From a checkpoint of a small transformer trained on Wikipedia: 907M tokens.
Each number is 50 + 15 x the weight over its row's rms, rounded and kept within 0 to 99. Layers, rows and columns count from 0. The size before them is the row's rms in percent of the matrix's.

# layer 18 MLP down (transposed), 704x256, rms 0.0637, rows 684-702, columns 0-127
102:51 40 57 53 43 49 34 52 47 02 48 46 17 71 72 50 48 22 65 65 40 60 56 34 33 61 49 74 50 42 39 59 56 31 60 31 56 46 44 40 65 61 52 48 40 28 40 74 55 65 42 54 58 42 41 30 50 38 35 25 58 82 21 59 50 98 73 64 56 30 42 47 61 39 32 39 44 21 00 42 50 29 68 32 46 55 55 24 56 49 53 67 47 47 55 36 57 36 63 40 53 58 77 27 33 48 55 56 53 36 52 40 43 25 72 62 50 54 60 63 66 38 60 56 50 68 40 69
097:63 38 55 40 66 60 57 28 61 57 60 44 61 60 05 34 39 72 31 63 49 62 52 78 64 74 38 42 45 71 34 59 45 53 62 64 78 29 54 61 73 53 72 45 63 48 75 54 73 55 57 44 30 61 58 47 55 20 58 76 74 42 54 39 56 58 23 54 53 67 48 53 63 41 34 77 37 64 48 60 48 51 30 55 64 61 48 55 51 63 34 39 65 80 36 37 35 21 23 80 34 62 57 37 45 48 23 27 40 63 72 33 63 56 26 39 44 84 58 40 47 66 54 54 42 55 35 36
097:79 55 52 31 47 39 63 49 51 45 52 30 55 29 43 50 48 57 48 74 36 77 45 42 29 55 56 55 54 51 47 65 41 22 61 49 59 52 54 58 52 58 70 63 26 45 36 32 25 42 27 50 51 51 70 51 51 53 42 45 37 34 56 49 65 29 54 36 51 42 57 52 38 58 32 70 81 64 54 42 49 72 75 29 49 49 51 54 38 45 35 79 39 55 62 58 37 85 46 42 51 51 41 78 13 54 27 30 56 39 50 62 57 30 45 53 40 37 39 49 60 55 50 68 71 88 41 42
097:60 60 61 54 57 64 41 49 44 69 51 58 78 28 52 29 46 36 46 44 45 53 40 56 83 62 47 80 82 14 34 34 45 39 54 70 33 41 39 31 77 65 69 47 42 54 33 59 71 42 53 43 84 50 45 57 53 30 57 64 55 09 57 24 27 75 33 67 39 51 37 19 49 43 54 54 47 45 49 71 56 64 58 54 54 52 57 58 39 60 55 47 31 65 25 48 30 28 43 55 40 30 58 85 61 70 49 54 30 54 46 48 45 61 74 64 36 64 41 54 54 65 63 66 38 42 31 59
104:65 30 61 63 54 57 53 73 56 72 60 46 76 57 54 43 56 53 46 49 52 78 37 61 39 67 44 81 35 44 73 55 62 31 48 49 40 64 56 16 43 51 45 76 36 51 45 46 51 54 42 49 58 65 41 59 38 67 39 49 59 63 40 67 42 48 77 37 47 35 58 30 43 63 16 47 43 55 65 33 42 39 36 58 62 45 43 46 43 17 38 42 57 49 40 62 62 49 65 32 66 72 61 21 44 57 35 22 74 46 54 73 79 36 32 73 46 40 40 28 49 52 46 69 15 29 52 35
113:52 75 29 47 51 46 30 39 46 52 50 35 45 72 50 36 58 39 45 34 60 65 54 56 54 30 34 40 55 67 48 29 99 50 60 73 49 55 43 42 36 37 66 47 42 53 40 61 43 72 34 27 49 59 56 57 52 26 50 62 47 31 39 63 41 71 50 62 53 50 34 44 72 57 35 60 34 40 62 77 52 43 70 48 40 67 65 60 44 76 76 73 55 58 41 34 54 58 41 80 51 40 56 47 50 49 61 67 53 62 22 40 51 49 42 30 35 27 16 67 65 37 45 61 54 37 42 27
103:18 77 38 77 83 46 38 53 72 54 37 63 27 42 63 42 65 40 77 73 62 74 24 63 36 30 41 42 51 50 84 66 10 51 49 62 38 58 36 35 27 51 43 42 50 35 47 62 23 67 59 57 43 39 27 55 28 79 55 34 62 30 31 46 24 36 67 61 43 71 49 64 36 79 69 72 49 52 34 62 37 76 30 36 54 45 74 68 48 64 43 32 48 50 39 43 79 65 52 68 52 48 44 57 32 51 41 56 41 46 56 56 54 47 62 65 49 72 37 61 25 72 58 58 45 25 46 31
092:74 57 58 40 27 42 39 41 64 19 54 63 52 49 64 54 54 60 75 74 38 51 65 47 66 71 44 72 32 59 43 32 36 54 45 69 75 36 59 38 18 65 50 72 35 28 70 57 74 43 62 58 55 34 62 36 65 39 50 40 33 43 35 52 41 36 57 64 49 40 49 33 40 67 68 58 39 43 79 53 54 63 38 54 43 32 40 56 53 15 48 43 48 63 70 15 51 57 43 47 77 55 84 65 68 25 43 79 61 62 49 42 46 65 30 43 47 34 36 39 64 70 27 62 73 52 33 74
100:40 50 47 46 50 59 64 33 53 61 39 59 56 55 38 56 76 33 27 47 68 44 04 49 57 62 73 42 30 45 46 51 64 42 42 84 33 47 44 44 47 47 68 49 74 36 46 69 51 66 42 60 40 48 54 32 34 71 76 66 56 36 60 54 24 61 45 26 42 36 41 41 36 07 56 50 31 23 52 55 67 52 39 51 42 44 71 50 45 43 35 32 71 59 46 24 30 47 25 37 71 43 72 42 52 52 55 26 32 43 52 51 62 66 56 79 25 42 55 26 30 42 52 46 59 42 39 54
109:53 47 37 14 64 44 37 50 69 46 38 55 32 52 36 76 41 34 58 33 79 57 48 55 62 61 68 31 49 23 45 62 54 49 38 62 46 75 40 39 65 19 72 38 65 48 58 43 56 71 39 38 55 59 50 24 68 30 66 67 25 68 28 47 48 50 63 59 32 38 80 62 44 63 36 52 61 30 46 64 82 60 55 33 85 54 68 05 39 49 36 40 36 70 32 75 44 25 69 51 45 35 63 47 52 62 84 51 32 49 34 49 63 68 62 62 45 42 57 47 49 55 60 54 67 41 28 47
094:54 30 62 78 49 38 46 70 51 33 71 65 58 48 43 68 46 57 47 48 69 37 39 25 73 28 51 30 63 31 67 62 69 34 69 47 50 39 48 70 51 62 58 33 65 51 14 70 47 44 59 89 54 71 64 67 64 77 61 91 39 44 49 46 52 41 56 48 50 50 42 60 30 57 67 50 72 56 40 57 59 47 17 35 69 34 45 48 60 59 62 52 57 59 30 55 26 42 75 45 42 71 62 63 62 49 61 43 46 81 47 17 65 80 49 27 53 52 59 46 50 55 74 59 40 59 39 59
097:52 54 20 56 59 49 77 62 66 38 81 44 59 51 50 34 48 23 64 76 40 39 76 55 26 38 59 37 66 60 70 46 55 39 68 44 59 79 62 50 54 21 55 43 21 42 50 67 59 58 49 30 46 63 73 59 41 53 67 57 31 34 63 54 56 42 67 61 54 49 65 67 60 36 55 84 50 57 44 58 51 63 46 63 38 52 48 72 62 14 51 44 61 06 49 25 62 91 56 44 80 38 25 77 43 41 46 55 47 30 48 54 48 36 51 47 57 44 56 53 49 57 51 49 51 51 50 58
102:48 48 04 43 29 59 61 57 56 46 76 45 54 53 51 39 37 49 30 64 23 45 71 70 67 58 37 49 74 69 46 48 35 83 64 44 39 29 44 49 49 53 67 42 61 62 58 47 58 33 42 35 40 37 53 66 52 54 47 56 55 71 63 30 43 53 50 28 35 48 52 71 37 50 42 22 49 64 81 47 58 74 60 36 50 49 40 76 54 54 49 52 27 46 29 24 51 56 60 51 65 52 38 44 46 49 60 86 75 67 44 54 61 21 66 48 29 77 35 49 30 61 55 35 75 58 53 59
096:62 31 63 68 47 41 39 91 41 75 58 38 50 36 67 44 51 42 52 47 48 57 59 18 83 43 51 10 45 72 42 61 39 42 49 56 25 49 43 79 30 49 64 44 55 68 79 41 44 61 52 49 38 57 45 68 47 44 42 74 42 48 41 83 28 73 48 51 34 49 40 40 59 70 61 63 37 24 18 51 29 49 68 45 22 52 50 62 48 80 68 42 43 41 56 39 38 58 54 46 80 59 07 70 33 20 51 40 38 54 50 49 57 48 43 39 51 41 06 52 56 27 61 66 84 58 64 31
101:31 63 46 29 44 39 64 47 21 46 58 48 47 67 26 62 40 69 30 30 78 10 31 47 73 51 21 45 59 66 59 45 68 36 46 49 45 47 71 38 53 40 41 51 43 51 73 66 63 70 57 67 34 32 57 46 46 43 48 29 53 67 43 47 45 64 43 49 59 50 68 70 26 32 57 25 55 52 55 62 58 41 83 53 44 55 20 65 48 51 56 62 43 65 48 45 25 26 71 63 63 50 37 44 89 56 57 56 50 37 70 24 31 75 56 48 67 40 37 42 66 35 32 65 71 44 59 82
110:19 42 64 77 79 49 53 64 51 47 12 43 28 27 73 44 87 65 36 27 46 55 65 45 36 58 39 48 46 53 57 53 55 59 34 68 47 22 24 79 22 56 73 61 25 38 62 44 74 37 55 76 48 22 54 38 88 36 46 35 61 56 56 75 69 51 61 41 45 64 40 69 52 58 70 37 45 43 35 75 61 42 48 69 88 68 71 54 31 55 75 72 57 42 56 52 58 31 45 58 66 42 59 22 53 64 59 55 40 55 56 51 58 57 76 43 70 39 66 58 51 40 60 75 38 44 49 52
103:72 44 23 42 54 36 40 36 55 42 41 74 56 42 51 41 33 41 32 53 62 73 54 81 45 67 57 86 42 37 45 74 50 51 33 55 29 55 36 31 51 34 55 68 55 67 31 18 43 32 43 19 55 78 52 63 35 36 69 49 60 42 51 52 57 60 49 42 35 41 20 47 53 32 55 29 52 31 38 80 62 36 51 33 56 51 52 87 32 47 51 79 56 13 55 23 55 62 54 36 53 46 45 39 52 41 59 49 56 49 59 59 46 56 31 47 50 52 59 48 51 46 56 34 53 95 40 45
104:52 58 65 47 50 40 38 47 69 62 57 60 47 25 53 38 43 42 40 30 58 45 46 52 51 47 60 41 29 63 48 48 58 79 55 54 39 46 62 31 28 63 69 60 51 47 84 66 74 59 65 29 41 59 44 36 40 46 66 64 48 44 67 37 58 52 30 61 51 55 50 43 14 57 74 61 35 56 56 64 63 33 27 50 38 58 42 15 35 35 55 53 39 51 25 46 32 54 53 44 29 58 38 36 65 27 61 57 29 83 58 55 35 59 48 46 44 39 56 45 46 58 41 63 28 65 49 32
102:52 84 56 81 48 59 31 42 40 18 66 47 42 60 56 54 19 23 51 33 41 22 57 43 38 35 61 42 57 59 49 48 56 45 48 48 50 54 69 34 38 51 49 45 39 55 68 57 64 29 33 42 38 79 67 69 46 53 52 50 63 42 47 46 58 37 61 54 39 41 61 86 58 45 63 48 41 36 39 48 52 65 54 50 48 69 45 50 65 36 28 69 34 27 39 50 52 50 40 32 34 54 50 57 35 76 60 37 46 54 47 53 56 74 17 42 40 64 53 52 56 55 58 36 57 47 66 36
# layer 18 MLP gate, 704x256, rms 0.0684, rows 685-702, columns 0-127
099:42 55 46 46 46 33 41 46 93 35 55 70 47 51 46 55 27 73 58 40 82 67 47 67 27 38 43 53 29 79 63 50 62 50 64 70 45 59 51 60 29 55 39 56 61 19 73 73 38 39 78 49 42 42 58 72 37 36 46 48 35 52 53 64 82 71 51 37 52 35 55 64 45 79 38 53 44 55 82 20 79 39 91 33 42 37 54 58 66 43 22 34 67 45 46 33 40 51 59 45 65 58 42 60 30 41 41 39 53 49 32 37 69 38 29 67 39 42 71 51 67 40 65 39 64 41 48 56
095:45 64 25 38 67 49 56 20 34 56 18 46 57 45 51 54 55 39 18 33 37 18 36 61 52 52 51 48 47 56 49 46 77 19 48 69 34 76 52 35 15 49 62 50 64 37 45 54 90 55 45 39 75 54 60 32 46 30 47 66 66 46 46 26 22 46 37 38 57 55 44 61 54 54 59 50 46 29 72 51 51 57 40 57 38 41 62 63 49 60 62 72 53 64 51 62 65 18 23 38 60 24 61 25 71 51 32 52 36 68 31 58 50 66 31 56 37 50 39 33 20 53 26 53 43 38 55 41
096:81 66 56 56 47 77 61 40 37 60 28 66 74 44 71 50 45 58 38 30 77 39 67 51 50 49 41 78 64 29 57 61 71 29 50 63 34 53 57 50 33 56 72 48 35 72 40 56 67 30 62 40 79 39 34 50 32 16 34 34 38 55 40 50 34 51 61 42 58 58 38 44 41 54 57 61 33 35 40 44 48 64 66 54 79 51 37 34 81 57 65 69 55 60 47 54 35 63 36 66 42 32 34 76 77 73 50 46 32 43 41 55 66 30 79 29 38 40 27 61 57 69 51 64 27 34 50 47
099:61 42 49 46 38 57 18 61 43 59 43 69 65 56 83 28 56 44 63 68 50 48 75 51 45 65 47 30 73 65 68 50 41 73 49 28 72 66 68 30 65 51 40 55 29 50 65 40 49 52 42 50 45 50 54 43 60 64 54 54 38 80 61 66 61 52 26 68 55 48 66 71 26 31 52 73 62 41 63 60 49 37 53 53 53 41 25 49 45 59 42 41 55 25 73 28 39 68 64 35 47 36 32 77 43 52 81 41 69 38 44 61 57 48 32 35 48 54 31 54 59 44 72 41 55 56 40 72
106:64 34 58 62 49 51 37 21 49 59 44 45 68 36 47 51 57 50 30 32 78 48 50 47 52 48 75 60 55 79 49 69 71 67 64 39 45 65 92 55 50 74 71 21 48 53 49 66 30 03 54 36 53 34 15 30 64 47 21 49 25 54 57 50 56 58 42 51 41 47 52 62 40 45 49 41 66 41 49 16 44 58 47 53 46 63 75 29 48 54 47 53 47 64 53 52 34 53 28 80 49 49 52 33 44 62 55 43 34 28 29 37 56 57 56 64 14 71 53 54 57 48 72 77 69 32 24 21
093:46 65 23 64 59 36 48 58 29 77 36 84 44 46 24 61 28 56 47 55 45 37 52 34 75 60 46 62 46 78 51 52 52 62 57 41 46 70 70 42 51 53 51 31 43 46 72 52 76 46 41 67 23 48 63 51 49 62 37 56 27 65 51 47 68 38 28 58 78 55 66 71 48 55 76 58 47 46 34 71 68 11 91 48 48 34 49 38 57 37 50 49 52 41 47 51 75 62 49 32 48 66 81 47 51 53 40 58 26 47 42 45 55 66 55 33 13 30 65 42 55 56 55 38 51 43 65 40
099:38 56 28 78 35 63 43 54 65 81 61 72 76 13 53 86 33 49 41 33 34 36 44 50 48 66 31 42 55 22 55 43 20 29 61 57 37 47 57 41 65 54 54 14 77 46 54 63 58 55 11 48 36 79 59 52 57 54 43 57 44 78 47 51 64 50 49 39 45 57 74 68 61 49 77 63 51 50 59 33 31 67 27 52 54 60 86 52 63 35 31 37 41 56 47 56 51 35 30 74 47 25 42 57 51 54 27 26 41 35 78 67 53 41 73 41 29 65 43 47 35 39 39 47 49 55 67 35
106:36 67 22 49 27 74 07 35 51 47 46 44 66 39 49 81 53 70 37 44 55 50 35 53 43 73 19 64 76 59 39 37 57 58 72 40 65 58 51 36 45 51 32 56 47 59 72 41 40 53 50 46 64 50 54 30 51 64 46 68 34 52 34 27 67 11 71 67 37 43 67 61 50 37 63 45 95 26 60 37 61 68 56 54 81 68 54 39 49 45 53 56 36 51 31 66 32 34 37 71 62 50 57 57 38 51 61 60 37 71 49 21 32 31 59 57 47 42 43 68 51 83 65 58 51 23 60 44
106:53 48 60 42 56 43 38 50 45 23 65 28 46 59 74 50 72 41 27 42 63 36 47 55 53 43 47 20 61 62 61 50 44 24 32 46 60 79 70 55 77 17 54 33 39 43 46 35 42 64 46 29 50 82 53 04 35 54 51 61 29 74 32 32 29 31 48 61 71 49 40 28 35 60 43 43 46 57 60 68 14 45 61 48 79 07 66 57 63 53 63 35 40 52 61 39 44 52 48 56 19 61 37 66 54 39 31 44 36 81 57 74 61 53 45 59 40 53 47 49 54 44 51 67 46 34 71 32
081:71 35 67 56 37 33 57 78 71 39 49 65 55 53 49 68 53 48 41 35 65 33 36 41 66 57 65 43 41 54 66 94 53 54 70 27 80 17 51 57 44 44 44 41 42 27 22 64 11 48 48 71 39 56 50 71 52 62 51 58 37 17 75 71 36 41 64 66 65 62 32 80 34 68 69 64 66 51 47 51 63 32 53 20 65 56 42 32 56 42 41 45 48 53 44 40 54 64 53 53 35 67 65 66 39 50 42 29 37 87 62 30 69 60 44 55 54 41 58 47 44 69 69 30 62 59 74 56
097:48 60 47 52 42 51 42 62 37 51 69 34 52 56 53 31 52 46 36 46 20 63 88 56 42 75 50 38 76 53 50 44 29 44 39 56 69 61 74 53 45 40 68 29 48 43 41 66 62 54 58 50 89 55 61 70 51 67 48 35 16 60 72 31 68 48 66 44 18 29 55 31 47 54 37 72 89 44 55 38 52 67 42 48 34 49 33 74 37 44 46 54 21 63 42 61 45 64 63 54 38 57 25 71 42 48 45 51 67 32 68 30 35 53 22 61 50 43 27 70 56 57 39 63 58 53 50 42
099:53 42 12 33 31 54 47 44 67 30 58 29 79 80 65 70 58 37 38 36 59 33 73 39 77 66 36 76 59 38 70 33 48 39 50 37 45 64 58 79 40 50 40 42 69 35 67 04 49 57 35 46 27 54 53 38 24 45 38 41 30 60 52 49 66 26 55 50 45 60 54 53 29 30 56 45 63 45 66 61 00 74 86 50 59 49 49 50 50 66 73 49 50 48 43 26 45 61 60 60 38 45 45 33 64 64 57 61 38 97 41 59 55 68 56 38 38 32 58 41 49 37 78 65 29 07 58 43
098:54 55 32 56 38 67 51 78 52 71 79 54 25 55 17 48 29 44 75 46 74 69 68 67 55 66 78 45 49 52 35 61 29 39 45 48 65 48 45 69 66 43 55 33 50 48 61 49 53 29 46 31 39 37 43 78 65 42 24 59 65 48 59 75 25 47 48 80 45 42 41 30 51 36 85 53 73 51 68 35 54 73 57 63 49 50 56 67 35 67 83 46 41 71 47 30 23 57 49 22 56 57 45 39 68 33 37 62 46 63 49 33 30 47 43 42 20 45 41 74 40 77 50 65 48 70 50 40
106:58 34 42 61 55 48 49 19 37 45 19 77 52 58 58 45 52 60 60 38 31 33 74 61 63 48 37 53 59 44 50 39 57 40 62 61 17 36 73 68 34 59 25 57 53 35 46 03 51 46 47 64 43 37 62 14 37 43 67 76 34 54 45 44 32 41 33 39 50 56 76 30 64 55 34 58 42 58 53 57 25 53 66 51 38 29 44 67 48 56 52 52 66 42 68 76 42 49 48 51 34 55 73 67 69 68 39 68 87 46 68 56 45 40 32 56 26 52 23 74 51 68 82 39 50 16 66 60
112:53 49 37 26 31 34 56 50 38 41 59 70 39 86 33 37 39 45 45 53 75 46 30 33 71 56 46 32 17 61 35 61 51 64 65 63 60 56 71 46 32 42 76 66 51 07 42 44 41 76 54 36 36 48 96 60 41 57 46 58 35 41 44 67 17 43 33 44 46 53 29 33 47 56 48 55 46 42 72 31 39 42 57 37 44 45 86 46 27 57 52 48 61 44 67 44 59 26 42 64 56 80 47 62 76 39 43 25 44 52 36 71 36 67 56 25 45 50 41 55 56 48 62 44 42 46 29 57
111:35 54 32 17 55 37 52 22 41 53 35 83 72 62 52 58 71 49 45 48 74 71 51 39 32 33 31 48 35 61 42 28 66 77 79 41 55 37 49 43 50 62 54 30 27 46 66 56 44 64 47 40 66 67 50 50 29 72 42 50 49 76 74 70 64 39 52 42 60 52 61 53 64 34 63 29 37 45 49 53 49 63 85 54 79 28 76 67 51 34 50 64 58 32 77 64 61 35 79 57 55 18 58 57 48 55 19 35 58 56 54 42 45 64 27 39 28 50 50 55 62 55 58 48 14 27 82 62
103:27 46 61 50 32 57 72 55 17 36 35 37 51 40 40 47 59 56 29 26 64 48 49 38 75 36 54 68 21 44 44 52 60 99 37 49 08 41 81 35 58 45 31 47 35 40 17 50 64 45 54 38 66 37 50 31 56 68 12 70 36 65 50 43 67 65 62 61 43 61 47 51 69 64 31 29 48 32 57 67 49 57 13 41 25 28 69 36 42 59 39 40 68 48 41 53 67 34 54 95 40 64 70 51 58 48 30 43 38 22 49 47 57 44 57 57 61 18 53 62 52 61 63 68 40 45 46 57
100:50 64 55 44 23 63 42 59 66 49 80 53 61 53 54 25 80 30 59 51 41 42 27 40 52 79 41 25 57 53 54 22 85 44 32 64 42 60 44 59 43 61 55 41 29 58 48 38 60 63 70 41 61 43 68 38 36 62 20 38 60 76 50 85 73 42 39 41 50 56 51 41 48 67 66 34 41 48 50 59 51 43 64 37 53 66 72 22 25 34 49 57 63 47 67 27 50 47 27 23 35 52 51 65 29 33 35 54 93 67 21 52 54 77 50 38 59 62 47 24 39 37 64 64 40 40 38 56
# layer 18 MLP up, 704x256, rms 0.0695, rows 685-702, columns 0-127
094:18 47 30 82 35 46 31 47 56 44 36 35 54 75 81 57 58 13 72 51 57 62 50 36 22 51 80 71 68 56 40 40 51 60 46 50 15 72 50 37 40 46 34 45 30 46 71 21 37 74 60 55 75 64 53 23 65 56 34 40 52 64 38 37 69 36 37 63 52 52 80 64 43 45 43 36 49 47 26 50 44 38 66 47 60 67 25 48 31 48 46 71 66 39 57 58 52 69 58 44 75 37 68 58 34 45 63 89 61 53 43 26 46 69 43 70 30 29 58 74 64 40 58 24 67 24 55 32
088:04 33 36 52 52 50 41 59 65 51 64 64 33 64 29 53 76 43 59 52 82 61 50 62 25 58 13 45 29 46 40 36 39 74 77 45 17 53 43 56 64 48 67 45 29 50 57 49 51 58 64 34 51 85 49 57 59 59 64 63 46 55 55 68 72 83 53 56 80 56 52 68 69 25 62 38 50 47 21 57 41 53 38 51 75 69 52 70 65 50 57 38 58 45 38 41 75 33 64 56 48 49 56 42 62 53 77 62 73 34 37 40 40 43 36 45 39 76 63 61 35 66 41 55 32 49 43 86
091:60 56 56 47 46 79 66 41 32 63 58 75 50 47 35 71 72 53 48 61 32 48 74 62 23 45 71 53 48 71 33 36 67 40 46 31 45 67 31 45 63 51 63 58 39 54 46 46 37 30 60 40 34 41 70 51 53 72 61 65 40 53 52 65 75 61 66 47 39 50 55 69 58 35 69 59 53 60 40 49 35 61 27 31 39 74 48 51 54 46 35 32 45 49 66 61 54 83 64 24 49 67 71 42 56 51 79 57 22 55 55 48 57 42 59 83 59 22 50 36 68 58 67 47 41 37 66 34
102:65 65 35 41 44 49 47 38 55 68 30 56 48 45 40 79 64 54 75 40 55 43 55 55 48 28 45 48 84 50 43 34 61 46 24 35 63 42 65 38 33 56 50 58 30 70 50 69 22 62 71 51 77 51 60 42 55 25 35 42 57 66 52 50 67 72 53 63 57 45 57 50 52 66 53 81 66 33 61 57 99 36 55 47 36 48 27 48 58 60 56 56 51 56 44 42 45 37 51 54 48 26 51 60 39 63 43 52 46 51 79 46 70 79 52 78 37 58 54 55 28 38 29 26 34 54 47 64
114:55 38 53 60 37 49 28 56 28 49 50 42 28 50 23 45 44 34 45 50 79 41 29 72 42 57 30 59 76 76 27 48 52 78 50 58 21 77 60 21 54 62 55 34 52 52 54 61 20 31 49 59 52 56 47 69 63 56 76 41 36 31 39 39 22 48 55 70 38 61 37 74 40 75 29 56 44 51 48 38 59 28 40 56 29 25 51 60 53 50 44 25 66 59 29 23 60 59 37 49 45 53 48 52 44 45 48 23 60 71 26 61 42 32 57 27 48 62 57 36 59 65 65 50 51 52 39 59
114:44 45 58 66 70 61 60 47 43 57 46 72 51 49 42 65 34 54 56 66 50 53 65 53 83 62 52 58 52 58 42 48 55 49 66 55 44 57 65 24 31 31 48 42 57 57 52 30 70 29 72 77 37 68 21 79 37 71 57 59 18 23 34 55 47 44 58 71 69 43 47 48 42 75 46 72 53 50 41 37 54 34 65 37 38 71 25 68 71 34 43 45 37 48 45 49 53 59 47 08 63 90 45 40 59 28 62 77 80 25 72 61 45 56 59 36 30 62 36 76 39 20 59 52 49 54 56 39
093:38 53 83 42 61 57 35 86 54 58 62 55 73 46 45 52 57 66 14 71 54 50 18 52 23 53 54 51 58 49 58 34 47 79 44 48 42 52 54 48 44 61 71 64 82 75 46 24 50 58 66 42 50 61 56 56 39 61 67 59 14 52 45 50 51 00 37 57 35 47 55 73 37 38 42 37 69 31 26 65 47 58 43 44 50 59 39 81 43 62 64 48 27 38 32 57 54 51 77 38 63 40 68 47 33 48 59 39 38 50 50 47 47 46 93 79 42 59 70 61 28 41 74 65 63 34 50 36
099:42 46 46 62 49 51 55 44 43 50 31 47 48 07 49 52 50 46 54 51 26 69 68 77 34 58 16 52 51 57 43 35 52 35 54 59 50 39 28 84 79 65 46 37 49 41 12 44 49 69 81 39 45 34 52 51 59 43 47 30 72 82 82 26 39 34 55 59 44 52 69 51 58 37 29 28 38 50 19 45 48 46 53 57 80 37 41 69 41 64 61 34 37 65 61 70 56 39 60 39 33 75 35 44 27 56 63 89 43 49 84 44 55 68 52 63 56 68 30 47 49 56 49 60 49 60 35 40
108:46 49 32 54 49 60 51 48 50 30 51 48 79 70 55 39 65 51 54 77 33 23 38 53 58 37 61 31 82 61 32 62 84 42 43 50 43 49 41 27 62 78 55 70 66 58 22 51 69 39 53 56 41 33 51 40 65 44 75 31 43 40 70 47 67 63 66 16 48 65 43 54 51 57 27 51 46 62 54 65 62 56 51 23 44 39 53 61 32 42 53 36 68 54 62 61 58 44 76 61 36 57 69 81 92 24 44 26 49 35 58 00 33 33 52 28 36 57 56 40 45 39 73 38 67 36 64 36
097:47 44 44 35 35 62 54 27 29 43 37 43 74 36 47 53 66 39 42 45 34 53 56 44 21 40 65 57 59 65 06 30 41 63 57 76 25 62 58 55 80 31 95 60 52 14 67 43 59 44 21 25 62 43 62 20 31 52 51 47 63 59 42 37 36 45 53 46 30 66 56 32 61 43 88 65 50 37 62 51 35 69 62 46 48 37 65 68 30 50 61 46 37 37 54 49 50 54 42 70 66 42 59 74 47 45 55 59 43 34 28 36 43 37 67 46 39 37 23 56 57 67 79 46 16 48 79 64
088:34 65 51 58 42 53 17 23 52 78 23 52 56 51 44 56 42 58 35 23 36 49 30 46 44 48 38 57 38 49 47 42 53 66 31 64 65 45 70 50 41 35 52 87 84 80 47 42 40 78 35 43 39 43 52 68 43 55 18 44 78 60 49 30 22 27 52 36 44 48 50 41 38 36 43 60 57 34 53 54 49 46 64 56 67 43 52 17 54 79 40 41 42 52 45 47 65 27 36 51 10 50 90 39 73 49 45 54 27 49 46 62 17 42 56 60 51 53 45 65 35 39 42 70 68 43 37 49
117:38 87 48 54 50 51 48 67 47 77 60 54 50 36 30 28 49 64 27 39 59 52 67 55 28 46 18 52 68 53 36 52 59 59 47 65 37 61 49 45 68 43 52 41 13 72 45 47 30 32 47 23 56 47 39 53 50 52 30 47 51 68 59 54 52 60 79 47 48 50 68 45 72 51 56 43 56 62 48 34 64 45 58 52 44 52 36 34 64 45 19 63 19 40 43 49 72 65 34 56 57 65 68 78 41 44 59 60 79 12 70 78 32 37 78 60 32 62 41 70 48 38 56 53 68 67 55 51
089:43 45 39 30 64 46 72 10 52 36 36 61 48 54 33 61 74 55 51 60 67 81 53 34 43 52 46 67 36 47 60 30 76 50 46 44 45 39 41 53 54 59 56 39 47 10 32 41 38 57 40 37 45 41 71 51 60 52 58 67 59 48 57 34 48 34 49 44 63 63 77 55 70 27 49 55 55 40 66 87 60 44 31 72 72 35 65 58 50 33 43 56 31 35 37 57 27 30 42 46 15 68 82 59 50 70 41 53 30 37 42 47 72 23 37 79 33 62 42 53 49 60 53 35 26 43 66 63
098:27 54 21 34 60 64 28 60 32 49 41 38 77 41 48 25 66 45 82 57 51 70 35 68 41 49 59 87 54 25 61 60 62 96 50 36 74 69 24 40 43 30 53 39 26 40 74 45 27 27 35 37 58 33 39 33 49 32 71 66 65 51 47 73 68 39 55 27 68 44 40 50 49 36 39 38 35 79 52 49 57 58 54 60 49 77 62 36 16 60 51 36 33 37 56 55 41 57 75 28 48 34 36 57 29 60 34 39 38 54 47 39 58 63 30 58 74 33 30 50 39 63 72 45 55 37 45 43
109:60 46 25 42 36 62 61 29 63 45 83 43 77 44 52 40 37 67 79 62 67 65 56 45 54 56 52 63 62 82 53 24 17 68 38 41 60 41 44 29 60 58 57 38 44 87 57 26 57 70 49 55 48 47 41 63 38 35 72 41 46 44 50 53 30 46 46 73 59 35 96 21 60 39 33 46 45 45 79 31 44 56 53 43 55 55 63 48 43 52 52 62 47 68 65 83 48 46 48 64 58 64 44 72 57 71 45 80 65 47 38 35 29 54 26 47 59 20 52 48 27 39 35 61 36 71 54 63
108:56 40 44 23 23 62 61 38 25 47 54 40 66 46 47 69 34 86 38 57 79 58 53 40 33 46 39 52 20 44 35 52 58 63 46 43 17 31 49 74 75 42 40 48 40 57 44 67 50 45 73 67 55 26 46 62 38 37 32 28 96 48 60 61 77 39 53 56 36 51 39 66 41 60 41 28 35 53 60 74 57 79 49 32 57 50 60 31 73 55 74 44 42 45 44 26 46 51 46 52 69 44 62 46 44 76 44 57 47 36 58 42 34 61 22 22 38 55 34 32 50 69 34 61 80 42 53 61
105:40 83 29 68 50 19 33 65 63 60 65 70 62 56 42 43 42 58 51 40 50 67 51 59 70 42 35 35 53 49 60 76 56 27 48 52 26 70 41 43 58 66 62 68 38 36 41 50 63 62 44 50 37 42 54 54 48 79 43 75 49 62 54 70 56 75 68 62 71 46 46 33 05 54 69 41 46 24 41 39 66 42 66 38 55 46 43 61 54 61 61 80 47 46 51 35 41 65 53 47 66 36 49 44 64 32 58 64 37 50 63 55 12 28 36 47 12 34 39 62 62 49 25 70 79 54 45 61
096:38 74 29 58 75 22 53 49 64 59 68 72 49 31 42 53 54 77 39 30 41 68 67 37 73 37 47 58 50 70 36 41 31 57 46 58 47 44 39 62 52 40 67 41 64 61 19 32 58 64 41 59 46 40 30 38 43 62 36 39 47 60 67 46 14 82 54 52 43 26 60 43 63 53 44 30 45 59 39 54 55 70 36 64 41 31 49 57 42 35 68 57 70 31 23 58 61 41 61 58 35 80 39 30 64 34 44 30 29 47 52 34 31 73 54 51 62 47 58 77 43 52 44 48 28 35 42 62